Weights of a small GPT-style language model, trained from scratch on English Wikipedia.
Training: a variant of Adam for these matrices, 6824 steps.
Each number is 128 + 24 x the weight over its row's rms, rounded and kept within 0 to 255. Layers, rows and columns count from 0. Numbers have three digits each. The size before them is the row's rms in percent of the matrix's.

# layer 4 attention output (transposed), 128x128, rms 0.0448, rows 96-127, columns 0-63
096:137116138135086134136150142162113134085120153096123137121116114150117166148063115162141094123104100113168105108105121079142169148156156158121142132114115123129163147139057118113096131112099159
094:134136104187087099115153115119108124130133149162119146119117110160135095119111097128137089114149108163122105110134111136127139172156143144123164156113120124123136128087105127105099065106101142
093:110142149090116162152146114149104161113106157113106107116140101121077109112107131134129125103128107118175131106098126110109188147131150103115140132097130097098145141124093145110156095108142173
094:084155144140154125126136088106116132158158131144159153104154105125139127093184126198121131120107087130103136121094119141104105103103109129125120107132069144131124117121137141126168128142128089
106:081110190140116141159140119131115161114144176129186096104163127104134116124113128146163111105117121137178157172112145126124138107103124153104140095156104132087143090114146111114127142133094123
093:157137129121123124107131107142126126126161138144145141097163099151114101164180097157168101159159135137127148171086100125141115113141138127116141119092100161126156107109120096120159142142129076
097:125120174104124111136107110173089140095133166114173156091128156144135136129140105166139117159127136139151128135092112102116125093162142131097122151141113114076157106090124137139145119128109108
117:135119148157123174138143121131102142099129166116112087140150132079157113129081144099076115094112103138093094136142134122150171116097118107130124119136154119120096102113109136149135122125126143
096:157140094141082149126102115118144172140130128146115143127138145125110097131102131063071134109146171110129101125143128130152120137118121121160119115126103101153116134126126120113160129111113127
094:114107141196132110109121116151136063148130132121188096137101128143114130124126133142148077091151131157145150170112170131138133120143136141096169120146162122114177090111101119137110128112120130
105:147120121091178132122123135144107137116141108100084144139117104107088101156086119125145131135112136095159181114103150126159130141150126160152146119100135110136137158121095112104131157149153118
112:136143104103110139135106146124123095103122101128112145167097124123127108142131143115103140132113154175126112115147139149163125104129173128136121131180194152126086138104142111137109153136100148
074:139142105116098141124164118149085127189120151123128172111133114138106128134138124118099126099175162120157125145175146113153127133110144108103152150100090133110163119157105119146143130075117165
114:160151126179090112135158137118149170125129152123179162147087112166153139122120115160162092144118132130167098137110122126118136116154174174113165140135104133086194122132119103093103118125082135
129:123105165124118091129110133133131123117107128104171155118104139151129168132128112141170110142136144135150131118090149098090116122161160163109132152146153124111152098139109126130092101129131130
113:114104097085111140115116109121127101174120107127160105145129127110123142119167130077165149106159145150117133137145140149133105166102119134111132125154153135134085124131136101147116122120139101
101:168148160128164116165119119109133124112131104130114117124088142104143083087092129143106126157132105108112112124095110142137132138136097147149110135118106107123170134099099163150120082105151144
103:128143098105146117121124104062120148153119135127134181146107117134162078117181135180127135115145114095096155130134140133093093122114141129129121130114123133149146098121154126137157093140154121
110:089115107143120121136136154126089110158144136131149142118112121156133127095123128168129106153114071116107115076165127123108138163126122127159101157116134119144066132093130132108091075109118112
105:071119182134132126149110133125112100139148140149145111095141165114127101107145133120116147144114112135098131135143136127101109129096069095172071112166129138142093095058173137149124121118149110
113:130144108189101124155148114139174116132140165157179118119099108151166124128131146128133108130129109153111078143128135096104142103108123140138107126143148143100154146057121110133118097106090116
112:126122089086110086116124161120135124142127100135115158115145126161166175158154108141152159184139120120118123137155104113122089136136108150143108134109095150160096168117162128104120122145111092
106:090129132128105113131160133134100110117104104139118118089147129164097161108118078149165152129139089146171124118142102127136120182139109130085143124112091132159131142145154160097091097124103157
105:149142129046131087151130164104144152091098102129102094136175126107142139154111106092149163165128163108142145159113076141142155134121125127115096126127103101111141169153143141094118130187110133
100:100136163111120113132131099122084134107117114122133160109131130182151154136168086116106119147088153120123134090151121126091123115142144109135125144141109132134127120088142135111129093163143118
099:080095142090133100146123116174135091134117118127114096124137127120125158114100125129134133133138103134110118088103134106110138157129075112141107112152130136151075162098127150160113123110149110
102:153156117095125087108151160088141153076121093125095134167149125107141115156103145109146134161126136096156138134111072139142156111130187172123123115103075098104134146158093129111114132117084122
097:161116099106172131114113133135117127127162121107115142153110099102106108159111139096149112143117150101120172106113136123145127151137136147162132126109147119123112169123088106123135149137181092
093:131126137147093110133140136143131150099106119096154129143109112147112140131091105152164101123110113143182140139094130114125131142156187161093175142111114111117187134162098119097121102125113154
088:146138112089150132133070115112158136124115108114112108135151141114123120126104147076092170123154146117087116104109133123091138092109114122166090146131170107129089159094115140158153127151156108
114:149152130104130119126098131103171143124110067114148102132140142128090131146119109076156169131151162137174153162097124132122112122133136153097147125112127088108159136163129141116143121146138126
091:109098102127104133098158096150103127139126141114132131134145143178163114153124129143111128106143094144101113136134162167154121114166137148100138139106130123155108125076135141114109081134117110
# layer 4 attention value, 128x128, rms 0.0448, rows 97-127, columns 0-63
096:116065133110155139095154140136174142104113136110124131094157118086126112133108187129111146146103117133124109110125105126120143114132126163103040144080118144128132092130136103147122161115161119
099:116066144090108105083134119148123134144146140117133142120136143122125121176155169144131138145119115104140128139137145119133104086128099146104087129128136148117129170175140126115103178133112090
093:147079129152097150128155155125125149141157113129079125062108105135123143143098100161099085155127128114131101101159136142161123183096102145116148142087117152140125176149126133087140085136115161
108:141112134134085108164123137110121142114124131082108114073129104182145127157107108137127134146123113116094151129118136121112135155136141163118181148112129133145125155147126119102129126121121112
099:104120115134103100110167129137157101117091106141124089113138173087135128130111136109154120127140150166135084100162140127146159130115117109110171132154127115107104093090129145106133069131128112
101:089161122129102150134154100134152116103142135142125099147146131127119127161138126161173132170119118105105123128123111140141142121098124146121142119160134183101141163088122159138136129121083099
112:111095136106136091132120129129114180136160136065138130145119099146121133144123115119117145092139169108127139140101127118108141150127124112190127131094124122130140156171126093144151146123125127
097:121146129140196106123131090124123139151144066119117116135114134102150110129133143124163180113167156144116135110116115119057090114139107096174125137125121091116105118111127130152081090124128094
100:125086120091119144141090147137133144093102141145136125076139103170105135140116148133120121164123092137065149160132128134119134145126159168125135154157130144109143105120142091118139095107150121
087:118126150117113113090137122146145121149088155169131154112127180130149129140162140165142168119146065168147128131148148140152117123124086159113155118170124113121113113142171135109131138109140096
113:115188116153126118171110129128128113125104081109146097196137130185106123141130117119107134091109102140113143151116137127133130146153147102166124134164127115152126119098114142137129097097119161
083:120067128104123100106132078165120117155155141141121132113148145112158109106135132128128115120161107167145150089104132114113125101126110144131130112143129148147123124133120127133106096133140078
104:119099136147095174116142107113141120102123150119128126090150094102121109132115163147123142173131121124096128092122083106121177102148130144067159105124139094108123131133098112124150113120130104
125:123181106140138181142111120126130113101114156147130129112134123145108125129131108138141094160098101094091142144153114143143156117135140146097107132153145188076134122086098158164159159119108120
117:133161096119170143134111126135154109071122078155127090089162180119101114085120073094125093105131102142127120143136157128147107117125165133133087136131136133149132099112135160160155135095127145
107:121115131139136139108131158122127177172140182113105170100152091153131136142143172136105165142153126089128118158112109125123101143109093093152097121094116137119147158169138108090105155128115131
099:142136116161117110138159093129115105111128117158105138124118148109104117090082141143087076124122150125136086147147127120173169108108137064123159135126126119140142156118123172112160131137091158
113:151110140134137152117129134108138155111112100120119132158122130096125149113126167124123130108135101121099110162120131158118108176170128163122080128102120178145128086107141154143137132114130126
099:143146112155163116169111137091141145098132104090103115155124118161127140109121143115120099090131139093124145144124151156083102172119129136182127145133105157136121130119128156132117099124122145
100:114093142132151142114137124129154147081128150104132095103122093095127139131122158122105138140126136120141121118085130101055118146143134128123129080142127129103113111144074104107120107111139133
120:133176133145128140148150120115135109117137141148138151121099149101144138117140090106131118131107113142156121086124128117143127141143144146119165094126121130146116083075116128096154109148133156
110:152129129094118143124133163126133139153132132134127146094143134122143139139124163118115091149097070105160141125158111144156129120160148169079062130120121130112138098126156125142118218151131100
113:115118131135153135118120128157117075147143054138120142147149161130156118151136102101155144115121123109174140102124134120121126108138132130127164130089136056150123155103124142105121144163140138
101:136127100128135134127124153114124094115121133134123154154144142106135137118111150133158090159074074106110130141170118149109153134128112131156152120123116164110151148063124161153149123119104116
092:156131133086128134145115154125163161114107141136151159107090121163139145142154091122142138128121105117135161150144153155108064158142118191114060139111116203146140133153134124129145151119115156
101:111117131138111139125153157134085088172099149135132189133171114143146124141119080129108156124131099117162131082121121119153145146133132118129149134106127088142084109114140148057134119164138139
088:109102123124146133083142127155156116118099144179144127141115185114114124103145112139142173094170079182131121142141144125144127119115088148134133132135121121123108098138143138116152107081139127
092:119121127111103145111125154146128125122121130161142149104149109133112115167130157145132125160112076117100133112165096115148170109139125164074109130136143128111115119128130122130143172145133091
088:112178118154218147136153112117110111129152110134138145159121139131178135145189096123168130103119147103158107154108168147128090166148124114149108122133126133107125141125100128153091121140111170
111:123159112133166153131120144129102105125138106167122154110156150133148118162154106125164115156119089110151127118156123110143115125125136119105127111158144083089123120096130135123085149139137112
096:126111140106121103129147129142148130096153109097136127118124131097117140121126114119145114136099100139125115141152105115104110187144170105110121129131111147130130082098154122152150156147112145
# layer 4 MLP gate, 320x128, rms 0.0635, rows 0-12, columns 0-63
097:106139084063124136132134162132140136124150147109139111144141102133118152148080131153122103119144102181156142117161151119142122153146154097094124143101135118102145101106127173109129117095159136
094:195111108131133119112119148169172110113150122182166133099124132148188114138128156171112123150101107113115125143092156119148122132100112148149152137145125113154157113101108127158144117095136110
086:142072157118133125141090145170107094157135089126118128150138111120149110111098161093095141144106127144142146115117091117136131119120133126156119086120133070105117134112130155127120134172157091
098:147150100159128160083095148130100117091104111155129101130110129140132148151147067117145120103169152096138113153154113123073084138114126124101129096145111140170120142153115152109147121172127106
102:164090141108098130125138124111081147128135187125136151109143163101108106136100122103121185109141155114090127159114106102180093156134145153139181159137109107158097158122125130097113143145137115
116:164133142138086125105117116146121106104144126119136112104125123099109151109130158111169148114119100115107179109106152184163118141148113155147135144084106148135139067123099150125136099079131104
117:112127122090107131084095131094135148100093120158135160126141163122088156153177117095155192114118141137135142136127170152101107126091137134091112109148130111160108103159161155127112135146128109
084:093098141115112128111105123175120085132133106094104137083142142116134149092126171135154118164131129174125171146093170136128118122154143140184148126148116142128162129148124108153139152102115094
103:159094110129099141092122099131097156100157120070166118108107095072104142110142119142109147114117142113121126122113172163153125121113113127145124123114118165178154129127141128119132115172101121
101:082112153129128136143111112155141154121121120112135112159141144124180132132105138133131132197158030123108154097154132137106154125167138164161137133140138078093145104144110087169129115107126131
107:113115139160131130130101072118128110129142155082161081159150141112115155175127095095131117132115141157121117178168133148119109107111147114153126105136117149074156134113151108112157145132119148
092:137113143151104111117142097096117106105139053122120178135122084111121130097124132092127113161106095159089125143113112132112100149085122102100119109161113126147124103115156069098164123143139163
102:126080134147137166136124109140181103110152145158161135147145121134110172132126140103135157136123153143115148168162135162127093130108135132132140090173142138146127153089173143165129140089146099
# layer 4 MLP up, 320x128, rms 0.0595, rows 0-11, columns 0-63
103:095121124131137108155154128130107190119153122129150132100077147143114125101156149132115094113099122177152125116109137078090131100103103106100118162128157150140145097114154141094121146115157129
091:114137152151120131127117174122117126112083163069109113166143110127119130116114139148145117110187132131125124131114104094109105111155170163103130084083132157084108154104106139102134167145135140
091:136153122090106188135112130147157148072118095089115111162159112115130151095145112118128120110154144114154116125154088183098166156131134099145117112148111160126161104141156176137128171098115111
103:125160109149116126099111133121140132162137121120110157123139154153186165146122121118131139121079131118113142140162114160153109138167128110120142117116139150075136110204123132160092103131122163
102:135135112128090115112127114131136139128077156106103159083128122141133137139186104127139186128150158115121147074129173124142133108131103135180106109085139145168149110131155147177123127091094104
110:141148125103108113076159105052124105133129113128126122150127147139093123109125176095090110129128126133102123175157134134086127132145107091148117132167113152147111140125150115151143193106098159
106:135116111122125127144141097123110091097186132125145128119122102128105166141108094096106094145106104129104127156168150112094109102075130104150149165172112134110142095080168138122161109135143129
093:119140134131096180123152100082137115137117142112081105134163154114136153131103119102123102154131116113125070123151094120134125129129117115132169089070101138171092116164124174145121150149098087
100:149178131128093136122130164123173139141121125168187136123140112135120137129121132152095126126094146129145111131082119106111148131165126116126107103139146130155142152096157112119154103137106139
101:109124151121141142136151133144139140146133153120124174101131151119147137115152089157129140140143139132193112091089143077136141136112103144104146144095127147188124151143146106146134164148126137
113:120107085116129103161162134139142135158116112159134142129132124145153079139145132119090075116129148130081112124147121138114136109120144168176129149121124100157131148130109103076121088175098096
093:100130102081131117104109144125127179154091118168126120108072161145113107102148116125124126081130106173170124164108138092085143129129147131137118167114127120136100132138162144131118128126135117
# layer 4 MLP down (transposed), 320x128, rms 0.0594, rows 0-11, columns 0-63
099:135163148122118139132116146137133090113118179142125123138136135132132050137131138080144158149109101103103123103178129152173130122167147116141093087107159181115195125144130156148115140166111118
091:091137150114116147138133143147099091142145116092091121123111143149139172110130079147172139153141139133124129123163164075097126161091156128136139144164150144120084143155149104107147190083141098
091:117121135104139106110157133128135100155158131114103118155108063157168146094108131161171159113106094115118122174139104103152110101111152141160146127117104096116136151141113124134088121119096151
101:108112135192164092120146128109086136092140151109163114120134097128123162116138139130143102116135121113136142092115120094135121159137123115160144126098090126137148168104153134095074140092127146
103:100134169090122138145154147153102110077134163097171129117142168112104144141154118148133170171096131137161156093114166134158165139125115108137135122099108164123108081120146141148116092144142112
113:118161147163120096071044108163140121148098116111098139152148139148147098162126142077108112132116119121156147154124115159121118138125104119135100131103115163131131131129149105156111143120125108
112:082148138143114110102094130137156140116088174130136126153102144126136164147173128132147144088108136137127097149126121138085109123132139141133120108097147152136110123207145120126056125127125075
091:152087136126126116081154153126176136130124120149090185120130107126095112117141112142083153122107130115139145197163137153150126087128147144117173106154124143108187126115143100100151161111130116
103:130113114131126131186102203123122164125116122127132126122098142162152142128118138170120142131148095152183127112128134089110113124106107106072118097188149103161100155097140164118192133127143170
106:129113110118118120143101135145118130141127149142161149097120113149127082117082181090160089090127143101145117132145101124126134115132125102096161098170117127171101138053119118101136148130151147
112:113100122175112130150135151169144107150156127110141126112146113125152133091091139085102106115167103128117119142142133068153143142106123136145138143116155132134102135058094120136147148078085103
097:143120079138156122130155110124162136139113107132165122160108168118131151137114151134163149134105128103141133149107169076127143140131092156149084183109098126113091084112125164111108109101129121